Weights of a small transformer language model.
Training: a variant of SOAP for these matrices, 493M tokens.
Each number is 50 + 15 x the weight over its row's rms, rounded and kept within 0 to 99. Layers, rows and columns count from 0. The size before them is the row's rms in percent of the matrix's.

# layer 7 attention output (transposed), 512x256, rms 0.195, rows 109-110,236-238,364-365,492-493, columns 128-255
096:55 70 51 49 43 66 54 33 59 27 58 75 50 57 34 39 28 51 36 68 34 51 68 59 49 31 64 69 43 89 72 36 41 49 64 18 30 35 23 96 45 34 52 77 68 64 41 74 52 39 67 40 27 83 51 60 94 57 54 27 50 56 66 28 49 65 74 33 47 47 49 56 71 50 50 47 23 33 68 30 59 16 74 49 63 30 39 40 31 14 59 48 39 18 52 63 39 65 64 32 58 44 51 26 58 58 77 67 64 24 42 31 44 38 50 46 54 49 59 49 63 66 38 39 46 43 50 44
096:34 25 48 48 58 29 51 47 51 27 32 59 74 37 24 52 29 50 43 47 42 15 61 59 17 65 47 51 35 62 39 54 27 53 30 22 45 65 45 55 52 30 70 42 61 22 38 59 53 43 58 60 56 53 66 43 52 52 36 68 71 68 69 57 61 42 99 58 57 49 71 66 39 49 50 44 39 30 58 28 54 55 31 16 56 53 53 71 71 19 63 22 65 68 51 47 48 52 24 50 55 47 51 49 57 47 63 54 36 44 62 46 86 49 45 64 72 71 43 47 52 41 43 46 58 68 30 49
098:89 76 65 68 29 46 39 59 65 49 48 25 55 54 22 48 62 41 53 58 66 50 50 63 41 47 31 66 44 32 66 74 45 42 38 86 47 57 69 47 28 55 86 56 39 49 60 43 13 50 63 54 60 59 70 10 35 50 39 57 60 44 42 32 30 54 57 20 51 41 54 42 56 46 40 49 46 41 63 60 36 33 52 39 38 60 53 47 39 42 78 62 54 57 47 39 30 66 21 53 50 42 46 67 76 41 59 35 35 69 66 32 75 43 63 63 65 52 32 49 35 44 37 25 31 47 69 78
098:75 63 37 41 42 58 50 82 53 47 53 58 61 37 42 61 67 61 69 29 59 33 82 54 28 15 63 57 71 62 24 78 41 48 62 49 42 60 68 33 61 43 68 45 05 33 44 68 55 50 45 50 69 43 48 65 28 12 40 59 52 42 38 54 64 61 74 43 45 43 53 64 46 46 40 52 43 54 40 45 33 66 56 39 56 59 41 35 65 61 41 44 62 49 58 63 68 47 44 57 68 52 20 52 70 34 54 55 65 59 29 81 57 45 62 52 77 61 58 59 63 51 54 25 68 21 54 39
106:58 57 55 55 51 66 54 48 46 35 55 46 48 27 65 56 37 74 72 52 61 70 43 60 48 47 61 50 59 52 29 56 56 55 58 51 18 44 40 30 46 45 70 55 55 71 47 42 57 37 50 42 26 45 80 42 12 38 38 57 46 37 38 59 61 38 48 52 12 87 37 91 29 58 55 36 67 46 65 35 37 60 62 51 68 31 45 22 49 68 65 56 61 33 50 41 58 47 22 84 52 57 48 46 74 46 67 36 63 57 43 38 57 29 57 49 46 67 38 36 59 64 33 53 40 75 72 66
103:23 58 27 37 50 41 32 47 59 76 59 35 73 64 53 59 53 46 39 22 66 68 51 63 75 58 49 22 34 36 61 60 60 59 47 36 55 59 47 56 46 45 74 56 44 53 36 53 67 40 20 23 25 45 42 81 60 60 89 47 44 58 65 70 64 41 24 32 31 48 71 81 43 61 36 20 58 57 47 57 32 50 53 53 52 32 70 52 58 70 52 44 44 69 45 53 49 54 48 53 46 53 50 34 24 60 54 65 75 71 48 57 36 82 33 41 59 55 51 52 55 53 53 52 32 63 39 39
110:39 50 54 53 60 41 73 34 36 63 23 29 43 45 51 51 38 70 81 25 30 49 24 15 70 66 57 51 66 30 41 75 72 30 51 61 66 42 63 48 49 29 29 30 53 49 58 51 71 36 29 66 52 30 48 57 55 52 42 39 52 14 59 43 64 46 57 49 53 53 27 15 37 39 73 63 94 31 43 45 57 62 42 35 52 53 13 76 49 55 54 58 38 31 61 27 47 30 50 58 34 31 41 46 41 48 46 66 43 59 49 45 55 73 47 54 02 42 60 35 38 64 68 80 44 49 33 38
096:55 52 66 54 79 61 27 56 37 71 69 74 45 53 45 47 70 56 60 36 41 41 29 58 57 62 47 48 65 45 34 21 51 33 75 79 71 51 39 37 47 16 28 42 34 49 33 57 49 57 36 40 29 42 67 83 75 38 50 39 34 53 17 67 66 44 22 78 62 15 18 39 55 54 23 63 49 67 34 41 52 66 36 37 52 77 65 48 40 53 65 72 17 41 59 55 65 62 54 56 39 53 51 47 47 27 43 61 38 58 61 35 43 20 41 53 27 53 52 51 52 53 54 48 74 56 47 80
101:53 14 63 26 54 54 53 58 73 58 47 39 53 81 47 42 66 25 51 60 71 41 39 50 39 69 35 55 47 64 39 44 47 75 20 70 57 47 63 19 64 67 40 54 65 81 46 41 19 53 28 59 61 46 65 25 40 66 48 47 43 48 45 41 27 47 57 63 63 44 43 63 32 39 41 57 64 60 54 55 71 60 42 44 50 57 36 44 33 62 49 75 45 47 29 31 49 55 45 54 64 54 55 61 41 60 41 08 45 39 36 50 60 40 52 62 64 39 30 38 45 43 62 57 72 43 76 71
# layer 7 attention value, 128x256, rms 0.0968, rows 109-110, columns 128-255
100:47 40 38 74 65 41 47 21 50 50 61 91 09 69 36 38 72 59 28 69 49 46 55 45 53 59 42 33 38 66 60 40 27 53 61 18 60 37 62 35 69 53 36 50 72 46 46 56 62 43 48 51 47 44 49 77 84 37 67 24 28 55 51 57 27 60 68 46 33 58 41 70 66 48 40 79 54 42 40 42 65 50 52 35 18 35 83 36 42 59 47 28 60 48 44 57 74 72 49 48 39 58 62 49 59 37 38 54 80 30 49 46 20 34 55 53 78 63 59 36 54 87 49 38 53 44 48 20
102:36 48 44 30 45 42 67 42 27 39 49 26 63 55 50 70 65 40 55 40 44 47 51 58 28 62 50 52 26 43 27 65 75 54 76 26 44 87 50 48 67 53 77 57 55 74 63 44 52 67 74 59 45 75 60 87 28 62 36 72 40 40 24 47 45 30 63 50 21 60 62 59 27 40 47 56 40 15 59 43 88 41 44 42 74 58 33 49 38 56 52 24 46 54 24 49 54 51 46 49 33 63 62 53 67 40 75 62 37 59 67 40 48 42 40 63 73 64 23 60 53 49 59 20 62 69 35 45